Weights of a small GPT-style language model, trained from scratch on English Wikipedia: vocabulary 2048, a variant of SOAP for these matrices.
Each number is 500 + 50 x the weight over the matrix's rms, rounded and kept within 0 to 999. Layers, rows and columns count from 0. Numbers have three digits each.

# layer 3 MLP down (transposed), 320x128, rms 0.191, rows 185-221, columns 0-127
478416508495462476556504476558471520587486560489529445542534508398548476482490496461559568490508503412576550506505481558451498381483459475464513541505579564596587541447444489402535484471561474538584482419472575375503506551591484492509520503427461464535516490429460525518602445491478497490471549474456422510508470487394421523539468513568517518486546549467536547500453572502465400546408
449437467604369539480465461473450520476384455503522537549510522535454536438538458558480461493513526534542489544499567495585546589489478478600538472459479458444557471415441547516488525463517474587465531483519555471509453494421442517484484490492477573511453562545482521507361450447508522456620519478491598514514544483522548478521436470510563425616470510538536546505529563513470508488590
482617508468507530463575585565559490522519559486545457512536520457577572472557469528469534444478530512482523559530497467484483507436530553471537529458509560496561459480455482543520513462487507490547536547597480456521510521471536523459500501452410479490510525447472487517493552562469496481549411536528526480454509447579499438482550548467540454526512504561474574480507544418493512577497
475508531533522441454490460411542534556370519519419535453570541552464442521530554505454543569469547552563477508406552516486537480494534536458473508477563512429566450419440538512500565444535423533502530469559494447445484464459418554564567452497422408373483487472443467598437514454534603468570470521487564445433486463520540512511450489468500563478455528582498459536550411456603561564484
497520530411419435518526447523481511469565435447459488438489388587463583503478505375478544464471558399489508405474479493475511578484521527417519577482431417497459570513568421525540477487502461525595479526503478532516575547501592593515504542505501554600565476458596511521505589585531539479514484399518524506423549540609562490557519518506533490478454471544590524525450561515531491569497
435454540406572487564411530421497422461495486493533557498516457504531455544488535503491500478572500593569495540569485505478507380505545507452540489548503475514543515549470506429521404460554497396583439492523558547544456505551518509616454492389502453456628494518564450462508473460443520527428556421594483464536525478488516544502436417374521505492425515474526546490534547508549486547514
433504451547567465511427533526499461549433546477466498528490426480470494533541575518515400546514488504430645553493445483423479514525504516526541507512422520492472460454609568407482576525539501544397520526590520500486497530443435495504542453439515512479515574484470517472465492451505496470511545506459462462474506463440479388461538486495382437593522451476563480521469476528540481444386
478437478506475476508531483577512493541565515539484459437451459522567439449479570593491437505450454494436460531485453514519449460496415474427503526483446525516489507512539546534476416489421578413514490505458513508547497677503463605445492416495465531550595520472539520494470521482542540538446493545459463477370508494487490568496475483513520444581502429613551459414510466479511475546448
499473535528498453562533542473462478505450556470475529517443423491478469559478531527625468546458508486513533564454490501508424434472516523431455449480511468622449517513532676436528500548569498605562552511508670439508570452504518494470549412532434555555508530424523531557552438446432486463566527434518550533419542559498456509567482476440460500513507476525464551589512521548479487495562
438439540489435476461546482493476518544490409487558522430495482467516459457511488525549477558537458440543468484512481471461522523494471521474469556459510447515460477495538505473498459440522559540412509465462476373555448489481460459506467493540460490528539509462565517468504446483611501443544472492528486499537565561369488490472481628413513635569521503422525509465540516528481499587457
425418533550549460456464550568433414568477517549511504503566525433580438512466541405439473473527453469534539537474528544409582512419479572470367479385397499492457469475491417544467528510421419525471459416488475468445497532512608462620509552526575478452505506517520574386513427488474558555574407467432522470479566462470516442512501399483407462500469524396620527558576470528472573444479
510491507453471444433535485614538585485575472542467462555563565575543503509504536435435373469524431449500432473480472453466528532546500458514503513515458460489508533449500474466468392563544499494604496477478442511535466562484505481432459467532415589427523484524519525505516542501561474483490483491413539484460467546538292509599461412494600552519443555487505496392453524473567466562526
538538421451535525491516560550510509426513543539371583357481433556539574513521491507530378463520448412547460477469510422460455547519530451448515493497473467613521432576557438499520484465548469499517573527493526583571475559505499561476540552580517463488465498498419531554537464498548510564599521582500566532456538381539556471459536585473514479504476489458530433521579464510521519505481
476519465486450503499511456445556463480487543541597451541516449506471596481520490479536505474443487481512475522504527528450547450470476488498484426541582515519509530597469465522461425433576561576376464513540542505427476418450517484556541508456491488435439489453554507560539451517539487540515459432425430535479518648504488470510475481426518599425492540491545539549472568514446472377513
468492550554520439448427427508480424441621513424493501443505564561524456535451530409511500505489494488427490543472557538573448442451424477495551532473473429587525511515509516489441486538498475516507514473519517552446530474428488577505481571510451387511403448515540501530464550517538453553470499402594527494489571469497482526531466455558482458561535447469480531520476435492523548543512
446460518450515642535499452453394470550482530499564481503540514464534440546488514425446409524486398436488576615560489490550470499430486512527449567527495526492542465478435420497517484524432551456492594494402496478546474493521503405465566536482514546511513559477498415542524530544494531494593540512510494444500515421538577470379471540535522525515472493437413469556526481445445486491561
526556545367514492500457494549493517466565524433564531501488555458539582490399520538497427478462433507536463561447479486477451534561503487351449547522522430521490481553446373525425515445486377552462576543456438545454627503508446431505539395505551502554512410493485472503447465501523474557435416505472531505515476503476402477557502488437501582467503603563476538401479636427488506520462
542454494566531510498432557568520463485503531537493489444487462441553504458562493409512492523362504491598460502417439482463469524521474443512508404538417496457455522518479589477634584520482425607504551478628464513544492500542514520447523469432517580521431427508446540520567505563491502456435564552516515415506520538518450497452528518537587510488487496453591455413529542532553457522377
381641469420552499558453494501423521489522520504456433481492531542488493538582498521467510465419623486544476584558547391498595477613468507502547472472508392519431546464537469436495522469546539500586529468428468526544475468581528451523552471480554568458469570522467521413455440509532485443478486472552524517479531500536576464412492488478435532577512530526552518430458518560490541492573
523542483511448503497505563498400645561461512550489344469471541497571481541483579515447412456477387600468539496528485522579533537480501444430520411553476419496480510479399501473559484523483504431512529474529510539504460636472486501452512475545534499533545586525530499531443457449507497473440502534494510566558511475501483589417432491382556421484519556425516480445549404464416550512422
476427541532500454561537435530523451412390469536435494504479468494457559538567457552562511503499553499541486528361550477532446565478529554565471531603478446420545574450436479566489534496477435516395463640516366486373464500517552537564482458380489594443511561573524572458345481557368437526450541500501490651496463427542412492539512414529477514354434557453562505537610457513485445524470
494368504531469589496531465515537434507489467551552538462603564475402519449461549429486487437470456524522451524534441539584581428526480415563489540547481492537569521538490440515481483528426423490490482552564510611496541589575503488513663515479392502595566551453557434558478565492518465456536433495494439522556447516505563565429510470454527561495441570427566444549542473436516486505593
415497486477545487458565546579435495586416452529606504508465540484390492548530573394492521530529501511495470574627454489466464513442525388431522533463550401572551411455531490499441431453416515549465428460525593494479473509577467511534478523510491568492514523497493421506585561489422456577518399444437477520548435480488601472463442531551453494597445395428521507453475485515530485501585
597487532553506529479497422489510458537555612498599489461515523479494501536438498438465528557511448435499478428422500533479485496501451503447379511536498462445470612518515476547431583415525524557374458478544531437463460470411468595492463481590449440448403549539628460503469522490516439548459459471563551469556503456437519489524621461449451548534524509545468526522554529514447450539572
706336500531548486519561468595652480447587570468505495472460458474503448479464536513519403392615446501385477403583524440440472494439503512392493491483547473582511584441496413475563476507505536477377511503531485492536498462531513456557473554602498494497467439495537554524550521463433475654501571446479550516451484506473538567530476484506466520470515520433467478500508480503512503474550
476543508496439485462500561553475505548536485447505513523440530567520450560569490550554538471549391493485565497429541379429526436444475481567515486541499532383460437460451487466570509445483526535434451420552508472553444529481484516513590542560572552548509490433501390555543541536407480447553505524527481560516477482413412497451465444610549571509461485365488614491509463455541466540503
574587428566553554432494556449481465502481459495517483521561538574355456450546470454523630428474481408496532424513478490405468443556526479522418477536478482471502522520482661502423429433539524477563559486548518502501572484606498547445474573463524529464468519476482504521510586517477477508496536489557483518411479493543437500516561536443581507534512409529493536520556607428477433472477
475401407433428592371653575552465479513568559527554444431464505494476499545564419483572561503586536423525461592438507475565439561543502487502441538419447574483522441504459637471415595463461498473556557504595532484510600454444457467501504460523559542534537488520440426533520516453512507566509451501486496498509392450509553510493525500510499576484521487440529439457482456545546433505414
512498463543468441479593461558482425496485496530489561501473468478564497482580582519438536459525487557548500509450478472523535473546381438438550467446484421483593533601399425477446458453581466499516449576421453444503498520517532530575442446489452462458426506575483438520483577525580481599447505551475427491566450443479494577602506527519434521570372471473531558493433589546515417575583
524579463522481595433416614553471481471410438618505520475528548481456449477496483514380455491523510498507501477490473516432451462549353489430575434536497551476551463428524483570526466496543498521548525520477429495449533555509506460492501461480478514566461516569498530443460506441573573472525574525394601547467568425571434526444427565494329519482520505545517454522516524449446456460589
532458495537515536479477436521452416466502481477558484524426496513594486422512583445468557485473524545430499408548489493567437566457447521444444445630415486632502579505477546480453505520424571498548374507426491520498475466456568498360403428547526504390444545563560590485452479545505502500465509473441544467549429528526534551504398551633477585514533458471529453443492506520473464457533
497429563480395566523517454402583414615505471490545563534540491427486512529479553493384566361570507552480481538504504490482503555450502414490457519427472510506499536466440444506501556490508513482504469502505451438536471552524474547489504605497534440513549487498580479460499486520430489547520443426535543543559475538480515540515425552434504448558432445541396535539428448463498467549476
525522484527568648483518505521480598514561478545536542463452501502566547612575573479451503528515529486534524426499445501458503442544593560484492587495461502507443532462543551452519498480413460587446621552489529472435487538445534545494517553461556503583522623505480446546413482525489510514488484554566500472541456456450491497588474528507512492482417407487418484407470493543512525554479
533501554554442545506473456522473464484499460395529454445530423432515446426463436555541518474417537517468466575578503447553517493464479491573508603541454489475541538505500492469506493502462438487444454500537492477457673487509467408479512472541486474500574519447459447498466500446480560440523602441459467446564580494593632471497441585498489544443554526543601589522443468445561513459471
615499535494491439514422455509526501512535511482538505599440449510504521440389574482428515527462536501499433518586535504476517510536478517422522459538461496547468441556572544458599426477512544485508489471378495439531445450501410435499461467551451488563515534401569479483500499487445453548526574516461501514495531588492555507566457491477456596489492570496467507465463562491618525501537
546526519491553526471528554444393565554457485514427550495468484510446534468580506532470531462550404480489456556543502484560497585569500472536485439520442423498443528589415475549493403425506467469527537494512489555545414509508581478451496486436527517517564536521504549508509603465495445628521443501515387637481503517572468612483428472553511573428497438440506478515534551572501565470515
509456559552475544501523491520601547480558561517423499513423537463484580481462502438548484424459460528498464511516483419537477501507547467523477558449546481507441416556515471516548512470500607413420515549476527536582548489448457428384470465476643540451493479502517489502505535450490487496519566485512621541535505529506485564495455487423430452441547451405541525478569590425521585390514
# layer 3 MLP gate, 320x128, rms 0.286, rows 186-221, columns 0-127
422487496493517540529535517502618481497531409608541408541488435579444475543567549509510455520492479578495489492562500499570493474463410490430434446512509553434513577470496529536548492496443515536461472473510498532478521572471435498389485506494616486486514421560604520461473577497506460584471491529594504429489467470498502572564534499496412521462486516407482408520487433481483413516548
498525508484516470460539528501451546607503482519480455542445486513570469576497511553457574544424433481495539485485459518507526505437505462518487493542530524530540546569529510458499470486460532386540445518508532464516489487538486475416553565539486457488576517513483427486486527600457583512483465539465568494480489498491474487526489493482487535545455504505533575535487486460432525465526
516476649535502471602470472551506566502502443523552489469467499550472436445472559412535566536423496549465454561564583543537509550533459534512492460527546471518604447423534457518494493541566507538537588531500548519416417438555491431440394636529502525480492486519509452496502544503533423472425431505462516485451532475563464470505539536516478525465554493544539573431463509531489412492495
590537477663512541406403571574523499525453449503525520500550420448434448445581457373646416428487514548573465490512480494562532413523466536438519495466505538386483427520448514462551577517501458540485487600502422412475513530519492409529554518496428454545557454532436510505506620530481567544501553467487509432497547510513518516505434525488532440451518535459443448490482506586445387557498
483453507520485530461559535473512528501524498553443517495479513472476538520518488433473580557471454508359515502591445445583558462508457497511557540540520577474525469520483477495501521595422544533482449472504452458494542569567504501472470420464511506502532574491594564519477505469492507495605583559509515440488390463383474366449567531481524499544527410511491522508472448481548523535532
496445555550530393470465409537398551381400515497549509401513487473494496527504481500648558468460493530458447523590473387438574465456535587441537458493399513501530455469500467471542511461512467419508484526512448588467434572497530527540475517553485509483450509529473581508436551456527572569463442441498529558426472461459590477525491529426407559542558491442485505513524448534508557423483
589411521493468525539501498459484431549471483511447522517531574428487378484536469533522451417488499492479447479623409517565450441531483527478503469489539572515473563509514506584501503482503470581465547427504475553488505500513478532469539496559496485465422529551619545534488506501519436518474529469525503483555515475576568456419510541513455519534436498494413552452486453503498472419459
504415582528529438444471445527540507483442470470526449489541509506464436510587379486462540477494478421474497489556455539528418493471512474566551578533501517502392518477548596390369444571540453489477436450470488552456573463449401469386529513448526474514501490473569523480488495556474480503508519551477561517517433508544509501547522567471523539470456564517478553561507415557447518464543
448467420478477599465520567507580493491500545564500523510503448518504582529549448574413523453394482554528584470440528512495550512459522476532520468508567497463546450504433487543500501468499531539537542625552479532550472558482559452339577524568503486522537480516486386444449477539471520405459488511425480535531416472469435448497503532462436459504471482498454507529456582523352522543527
451493446483534490516479509476653536409496477513472566564471491454470432546451421560548461469471507523472524510579468463421456487563402538591536415517527584542510528459439476453437497494480489544549427494511532473480441522457530474467461475486557513534523568543478490518551543569486547404520526472530509517476548505552472529540498582562512426535519427510484515452490481536537452393501
566448448547438492603520478535607574479502595580566415503521548508472533494459485405551426501510487599489543444521501485483418491407561389506563441450581570424544574509509492550476438482529420633434468519532426461577415503533546585522500440602469475470542482522480607476354479458565544573484547591530469511466484467453487465621544425416553521516547528598403535506444459487523446483521
542563465443558561438560575542505482453503472572427546440475406562502603510589502453618361455477517417541399422522454476484479478438460519459576463480467500527519466535425460507501380425479432480486567505484530481438489529527477541436565495506516521518481547464466592528518598596458497515524529516525462504467482490471574449454498610488525542473493553491437514587528500557515527487578
488432446602425477478481415511503555545491506407498520480564535564528559481573507454616423431627500497540483499518544483544484425443513498499491503472491393525538518499435493547468493526466523529500569582526410389510488517463524461499538454476507330412528534514443487496409559513597451577612528527577558473504577496492551545522523475518438482518443510489518484546491527542416532540479
470472432533475494526561473449534507543540423533534552528556546475528601534559474600537492457470412514504510484461423484584537556467500490442505480530528500534429420408451454496473540475492486528596499540430496547537490531550540388493540523540503449437572528493475530425474440559516582422437517532519447490449491402498445493453458565493484489497447498504503499514535527566441550539503
520479480540535501502426528398384510526489536437490490456468493467497490544474509571498443429562521404497540516525443422483460437491541490556507557530447478533467492461453480522547491507425561466449557485491429496438511529501488481439476440396544490444491451513459513481549573458543603486511562511455555534523458521455412455517538620508514446515478626485577587481581490486459456485540
502492485404485548537463591498494479645618421506580531565544467464505557476539409418599448515440465486492518454399539488414409514490545489579539516471546544493569453489435420500493515516510504579511613410490523497439569554482574493501624456505516567560502477426541481505424515443435462463521406541443546543501510518397435643454492423433387535521446458587457473508521508442476546509444
520574530469488488606551542498530516503536544532486562478621473518542604411529389494488494583540506403532556489437470548530471504464403544480511412538506467485624516434484513426455525502483551570527544582430446551509446513612486480425531457626413416578599500452469485440405450512506434547464547439526459530497420543486498508609431471490490554492511553552453472573511472497657526455476
470446375575541471437450486486493592532520611521543466517533510432521491463553436538514517501471451541488492563530468479403533479558524469531462514493454395468530499516483478430444516500474549560609503541452540528481482481578474623531362498437402533520503574511466628553483474429512474536455614492490509500400458523424455450500495391470547433567448484494500500540540551517509508466506
338467459521585484495454495521442489495515504520532520391535504545472466557510474498488503479586515458584491539499482521590508449478501451479487520477491527477421514492463409665530508516497560509557480498459396495535546591509595593435461469598535493459559509554508510360460631577518524503463357534493486530533575469536536521439457478432539477546483593496480514543502605496508412433396
467482498617513453483444551512516584559470477469518552468559511406411404487458501411539488433473475423540515523395485471502515442478488582459601402522546427465459494548507506474556556480464486475583551546424540478530520474498575450456550493519603469504522497496472441459622435578504651567569402509516568378428417529477488489516514566476524396587473520464493503503453498530476611519540
553490413550581481407517493400481456461489462616574465442416519506520532484472474533492531541461577546459530556553470470520464432509489503447387439428462505501511594512543520562446644530427451445558582510476552560518607380496551528480459459538465561489508498553483410484467484458557538437554455449457481540516526419509533494547488518526496467520410541528609393471503548502463483475479
607486524518469490544503525425605579401605472564484512465564458626481439449514462551478451494424607490471520419479534570393556506551541499528494449462551538471553527540440460471588597593415527496515455482455517588491533477492438434529526508507433473522467448521490476540526526398506448393486465526529494446518523446542515512536404540410480456467410497531499479529487424466466457444511
539519494580475528592588531537519555485412503500472518454478458487488609497482492497406455476506578468560504549517539435500506509519415495475546484519572549525609519461555549549456530526541451546439481497516507448620503404457520493472475443575521516578539481591505462489488430471549514355600404560574497508423473457534548481546510499474415429518552517461524439456513483534446550549568
540409517581484503445470533571534492633538514530517470446362421433520508532488587485439524512453509510529499496523451395529535511597441490358594384492546583556616444567545509522561458453476474611631453574469556441547550558471511495508360379515679510507472442624529582529511526424594561521587419423510483532428478494477412553603596472505343467613343430493440429468518344490534447367507
477481566512521448470402511476463554447483499468475540512440476556460497482493583460483454511468554445558491494512471531419433460532444479508538518551458472525507500531557424501535497425491522427465506480556508526533422353546461528487504487575427475456411474505505439487485507491505570440435520504524565572432510582440531474492518561563543439447493488505528594420503455396485420564464
532422446500459453606537489653471435470543542573530475435521418512573520641587491550497448465495506562522497508395530553577485551450485518449621459528449553546531514466537444470582590514545478502508528461467452491463505485521444471365488497495485488583468445541439642592413423524496565443434503495520585501519508442495604452575526463627460384532497572569478561488442423546418574483543
544496596570491499592436428474520514469461470405481598508466453382495521509534475415450432488409442463481468517546454453513538509482508526524664567507487507580461472556589400479462531547587457567526520497535533540498479507436486459482559586526474465553447520581519478514552416581487490474408473511601550431395533533567401509434414470458476487477490488502440569441512465464469452513553
491483510528493511551526452467515601416626509574516483532536463511437512435481374534614526577590529516474546460496484530469454478455486541566582537490536491485444583452606500499410550532493504632430576404527644494520454550419518462482528499516465491466506469490541501493387475471457546426536483523491532447467509424542589456454540587532478470551592614549453477432456464486543534448477
453514523475529619566436548509428524506436471489601537550457506499532396503453513525466466534595466513531603544597416515542508515510489476570475450587532559496509528468493509438562605525469475549537542510567460500466561421570505524544482454490610506622380591522502530556463398446421405378524532574512498466464559488497490551412494421500476497453465426481589491486487543471390468471436
489524585487507534357498515461483491521594562562569466520477428443507455567647465455518502516412514404488528525495459506601482463527467419471514524591524481470585517521458452535503499485520531483457494522344533511550371521508462551552445552455583484510422525515480520454546501452498535513513506410504483573495462355669575448517533538517614443511497536489441546507508465432386536554521
578448447601459480522522466524514436552559524374462505475443485446454548511500483459541473426565561523429479513534523492445487453553543490536520492532493450509495555522460440534464429449521508522500495480561467444517534510550641406470510530521463462515478508577529496426444507443600610528483517480484445573490534496425434554534572522575505474489476429436457487531515474504482583494457
527516509511517486483459513488544472505608564470496481497498421466543511520502410454514534437537504483390514447508474491402452581522521551539456509514495523512590443421459532486529559547481481427498524559530495533536471502479504565488404479544524457553560465478385538493456436554451518536537492531508422539530466614510459500443531403409532605511482419446476527475525545587408579399426
559521429434515526379420489491485527466532482556611459563457459559467494403567503557499556520486450576456474497591557518550439478493424401421448423536523540489548516563561471512439684490515532524511558473521506490464612550505348557471566501501545525494493555599462529496474518500520461502475469503549459451523514518537435460437396531408525489529529418489537439529506539530477498522517
509453540540593520492445522553494495474565579523451481486519526536522529567529375431478548447490503547485504448488531511511406547465516524486542575502532560500375554471572473556557457551456535474449433429575559518571530498438529466531470499451527518461516476493498491578452458499457489459492504494510527468562455517506422478426501475468482498563509551501525476522509557589471522493597
526472502532506457482420389475516518369575534427579546548551529464526508519528490560464541453471417454484547424424514500424576489461523448510483476494442513621553497426504575609430535527438451576441507561489481545404497636459475488550522575603518478619417512539452591469466507473510403527570535520469478501522505608460549540497449422585438412523521573536465445486460610437473490467547
488475497590519482410483519569490558531465521490533352500578508422565493570544534528416532477567593476604550473450483457462452453442469466556470438510421477508496423489596481514509445466447506515456521499408445488484505461550569520469469470500492558572446430450525495496498442485455567505419443581525505522599501579456489492570456478476578469485470494447550522492523546467420469533530
# layer 3 MLP up, 320x128, rms 0.261, rows 186-221, columns 0-127
519493486465524479425490507526523563530467496446585476491410594486424453482517498569484531433477530455437490423545474507424503511529493542481469553423534568497468575560471540491450459580430491494486432482514538533515430567439455531499547457499501424506418494590547544438526536505468549405498513403430490445613549509471437508503613554545432543514529450543488478665557460607438535505457
486534518552544502485488537524450544443502495556494540438522468502495557479493546473452458507566545463472508515461485480447546483566495448554533502488520475514502483504495562470554483489489485511533552498492519487477498508497562515578466480466472478528538537509537438522449506484487535555524554511547499545517441514518554433523471513521499522537506469477489484491469508540496537453504
408497427490527509433507549585402499494423451465505490571410560453467548491549477499510611464463517457453564445572440593493425446484583420500412431461461531424532487582544491487481472430476561414521483543535597523614553452510520496440454547429515511589433572532552477548524440549516425534500446405528403515430603531539484496518573394552508415510513583469483524478405556466397437501579
376512582513459487543523554443530383494548497520608485524457481555519479535532415471528449423511543433452451509422548538509528445465474538406513496510473499519418470532546488520484488576458476483520530553525588460505605451508507446537485596407531499532513486421457508481485526527507535480554429452441554567515562497591434426468527610529574437531397457526427464563567472546619536510555
473537513516446496483507571564455504488469475510443465443501499489616420505503534547443533541486484496512463472478501459505512462503484555522473445538460541519518483438423453570489590545471503517455602418432404494599518581552413528471559502548581664485407459433540478500481566478502463483541512522432492436478409510444550459511463500601536514436571510539552468539511486481564568460520
574509508542547586517506460477506485464538540429445608468515424458501540531526555500554587469550558437521489456512520425524453489525519500591552484485450467507497512521515487469472446472509476508571451534538539552543522345521547479440520599551482518451510504547576452470583470528565506538447507502477520543444434567511459530535461554450523541506452475375509533446463466467539546501443
526589547507509513511599523522467546520537466512491509507491565469580443507570489495452544549460531534609597513528467383529513458595530488475392537437460504509478511520472463468544440514485432531508452504547508543412501561531568518467445578507511417557455493541507526451480495497453468555552458415485487479464484459535474407459507513468504621456477517458496490459595468517442482430494
458473504602440503551473463533432444520492493450501500450495570546483458494484474489571611511498539407488422492538472520572532523489429519463529559534468558488454560441609468570566578550588499532521480436499467601520556531464388508532543432555535464475478567486511520503427517529575489603509469579448500428525543521432513469413568497567532549470473466474535617499557555535546457508517
530493447460474498522574467444515566545499454479520476566444504477424526495520446499480506477445439532509390350656492441503497549535496438518455537536525492523523462489489521409523568530478461472561489520462531497510459542533512405489477488602504422547581495523523476483506424431504514453499497474445444567500455512490446450495503542434520512441420479542518508427478547570549461492514
535527529539576458447431472357513508517466497501582496412455540507473513458502555501435458470476385505619468628491499505550436449479497453544485461509594462494494593509559510525482473598564426456628473546451552474409644524550538425470499416542511491520405526497560463502441461475454489512511427459458496522537621526517413503549432538442486550516433472458508473562571513443491507462589
584525414452525558500462539533597543471496373535533541503545461558448573547559557533462500593549521523516512535493481515415573529482447449476465462564600618489605412508478477493516532449643508495506519435391412408516418476480479544544454490544547501551502540474435556526526528497409364423464580512614462442470523559477503468565478519383411519437448608507523390500452384492542384432417
549471418497496481475496482456518569512533450432501463457513487482402499506491519531504497558633602617471584472496525517573535554567611488485424454543592384471495553462396554505467590498473492466479551518572523464462476403491511508525505464428557424448524526461477497422541479583569515527478512545391541507517544551496439519432539543521616482538514474632531448484508491493489456500506
559553503500472566545500518512498498465480539468556476511411441555547574500434458586508635581489506537409536539529416393436440499477457452546374532459491477529442500461515452451478596576499480465507533490474493506504537573507505488468470473432490471508665585496443414502473554512533569511599428493500526464463515461520506524467528547507496505453536526444488465602533559544549441532446
551483502491487496480393520522511508474508498481406516495526471490486534516503537496467466513556473539488509542472448484471473469496523441526500499466486520540476497469466485493510466504475495491512511510540493523514493502464507580485443553501565474538454413513470540481510538506477543522501506556488487518474468462450490453463565472549497498462555440512449501533522475570488482525475
494457494434469556498489502455530445557585523480567420429498509501561529485491454400501463424472500450419517550505487458547452480464568507495472530414513501503459472491511464459503499584409534486523531420524518524468501461547591461478443441493433440474480606420484545482539622507541512575502502470534511498453496458527538485470562566456459464549493467449457435529455526557417518507492
508535527469544515424559490573527506558488577466523399412525516462581525458491465494538498550577435564498457516609625404483497483519515607549426579480489385457455515453544504560480416452478581430499434479415564524487588420518546559452450435574512555459486448537454478498503372476525529622504446489568476462458437575490519500502457472557560490461532548587497460482465470588490448413492
509590450422494437484440499475544531490607485526517488488544435553568568528559450565531443441517496444554521610478495450489498487513429518443510522515489480509517477466480519537551472447518425445510514534562473534545403514523523542540511538517446511494448433395524514520588529435530552386515495559447640614497536460462549426553576522485462485575537498488484479380571433485521519524603
504363507508519306580604520411492496472526580496493483501572459400455547579452523528474543461553545411502491516485453420442500465494530495576540545469465532480476489474536486440503458467553462554551464478463614620580456469494488525492441614505431542498607511425430501518487472496510480555514498449493559629469563559564391500493412557555500510439498460440477537537533565422471497543493
528423651481532465474401490447526512539413587494587494504520504539424552447482443406540517441456561483545516443550542433485558576563507458510496483457477457475501549555540456595605592497589430581403431537512465530521466520574590563409513520518516472481392554554493490469538501521494602468464485520467477502517479521500577544455478469527503527483364553508481549570530540502485546562504
563572481455530496566582510457530387547459482549526518526466540455469498530531439602514564513456574568545490464484464490483515530424427552476466558530382611492560587447499430470502447557500495523483452428511399471435473480478503510549454507458486484476456454446481519501501507434438509505492504483542475601511530493532520562561465456543520530427426557456639487452504405477474342439500
446594515634538427417506479534395506489585361547488586462495485502438473483612615524539491470577459508415409523545511478526481515499432453515565514485493591509492463503578426463502505516531490522468455474571547512469479530511532520464604475554534583464465385547489469444519595481510466546501535497497543471519551500459441421525563555482448551419510517398551436473546481520521455490555
567543515577389533489480533485442485502608545453453483505425459500498508474567428522506453509562494490507518507440465470492610447499493444469476533461549536546574424527490543455472411526531563482454493441446487525491499511455500555476478556470489383480542456524532456494414517437517473396417510540511453539503523508564473503498575576495516445527493516571444510452466591463460441514498
509565525483513475509453543496495556541552522441576546441511529522546488520488474423399430423481472468542531478474455419490453408501552573477581492528481488611515373492529632611433514419342429510504535538470544505506505438536481537454458497527461534553530595512555508449494550529610440487546497535441477438442577605527461535507619454455559501545526492493460594456448568436428544529465
486657430486553465597490494387418583458471472475552560535674510595553461450531494580521522487480418554592466588540582532535619476473553470602493506499534482563481537515538550589476454443501458524590567413534550463504459456445443467531615446430496541476411582461418425559578424481441359483450493549455468535406473395576528447532477414486543496439500489492577455426477485487494512568441
564509474452532570410477443434608438474384471583509545493569503548496470513509564490508519499588444585429514474515526519531484566424451495549510432499555522476472472483493480572452488466587438602515503491442523525481516538405500573517512516495600473439536576475453529508464476495501468563497564461556464530560440420534467492546498479433568501516501500521516532521547527550485526460520
468530561525531478505511548393491361576518612470522494473677569481422499530510435547488460404531436508406495606549389550396416595633461497516552512491639454393444538478429454464417451514495434650507512512568544558629475512509574524465464418462528413482411568581589523529558509444537309583486564485534575466490544403515626520370375653430473410365625447565528480566538536589659377515459
522547562496456519557510517479454565468467460522505529447505422500476435520446453547562489545448569512550540493502531575501535509592494495413480498444535469499542510428558494489505484579428465438457465545439450533548411516511634423491416455512491349547508522459482487499516406553492473438571394444549486401500489473539467546572538487442496405483484646523527467516376500608533410516510
504533476522515509509441526463469409546545559477620519380473602565460517562483486462473552492444413406526440513425500449433620460385589527635370504502512501415507616544520531576576349432476543393578563630461555493400451547620486565479464532603546508502470470490499493452513479519437521450579388443439454538477547488451513516481525437567463577469519483557600503602620475419499476603534
646471474516535460493426416529504506509578400450485488444447482569539497606539477455547527605520537544469532499384478548456535421520639371490416465562483475464462497486450495455539517546579543561525529424448486509489608490536487529597517520518459512495484493484453529451590480499498479461519483546448486465513565525522577524470562449487478352537421502487481457521513501485568522455537
523519483627528443453452510414437520494437531480498456456516542502510554558516604503456470500482542334504464509455512502454598574499383515537558497469433488534510455445544545455539504478481490554538528519450464470485330516437473451499557513582492470561490465610590513470523465550515479511513471486489492484490507506526490445568597484503473415447585528363461520541511392490495526500583
549542493481541465498435548460495540436417515500489534522578490544486526514569509509517487459509494417539424480496541522477501538530492477517528497480466422549446468494511515494547436428513475438580362474487503464541446405434543459490472452445412474535524465460551503524481422494506515489467428584474606530546497533558529482428421600566582528442546516514547547378553505479516448399478
532518462443454456508498498486405442460528481534475593536499553550466387496470548495494525527503458495523570516508487543508513467493536613491481481520526462568555463481559437566456439505518489454595528451454559531469509466579615530458526543475549525464478550424509462566521504553525459402485405416493607558409521528473532553511442438539390581523506504531482483501500459506436490461532
449548443487515464455518463547476549455465541419506430475502423608459498515473465542545513483560524493481487469696575482564503549480472556496522499508539458464503478393486486606589548575461487480418512553509492497545379446538483536438646464596489582462516540478484532375450520457507568437505613441451541492575591565542450415580468480473422539434534489482481513511556509580465477536484
557495551450543442440437523517525496505503451427518530533512509471489555485526541516560565474423511542577418509468533440512522480510501579426508561552497546580447598496543482519551533497592523450485389479421504489430538579471465514502585488475506568494496461488547555538550485480471498394559487521547501495571489536493493438443521372505465533448456495512540512528473606496566539551411
433574493472460545480443526563538510479486494472586453498477479483497476531498426433551593510518535592457528476476518497430438565490540512445525438431647517440513450447530450469531541512547424499449455478475633512517502447472475572501401521484481485543470522462545476577526438560568437384484463473513526532546476478460433511424486541553519479469497463625499498456524388496532455548522
383613469432540485577500480433413520438445427472553440479496541522505517539541544492404507538518471433390563469559432544495470545574527460524530534437483576496554452474523541386495574446518543451437483416534437492477482487543474471463455525550466458463448482439541503583568490527505497449455526463571471483493446591458538581461529511495497441492522470495569516493540641596481491501456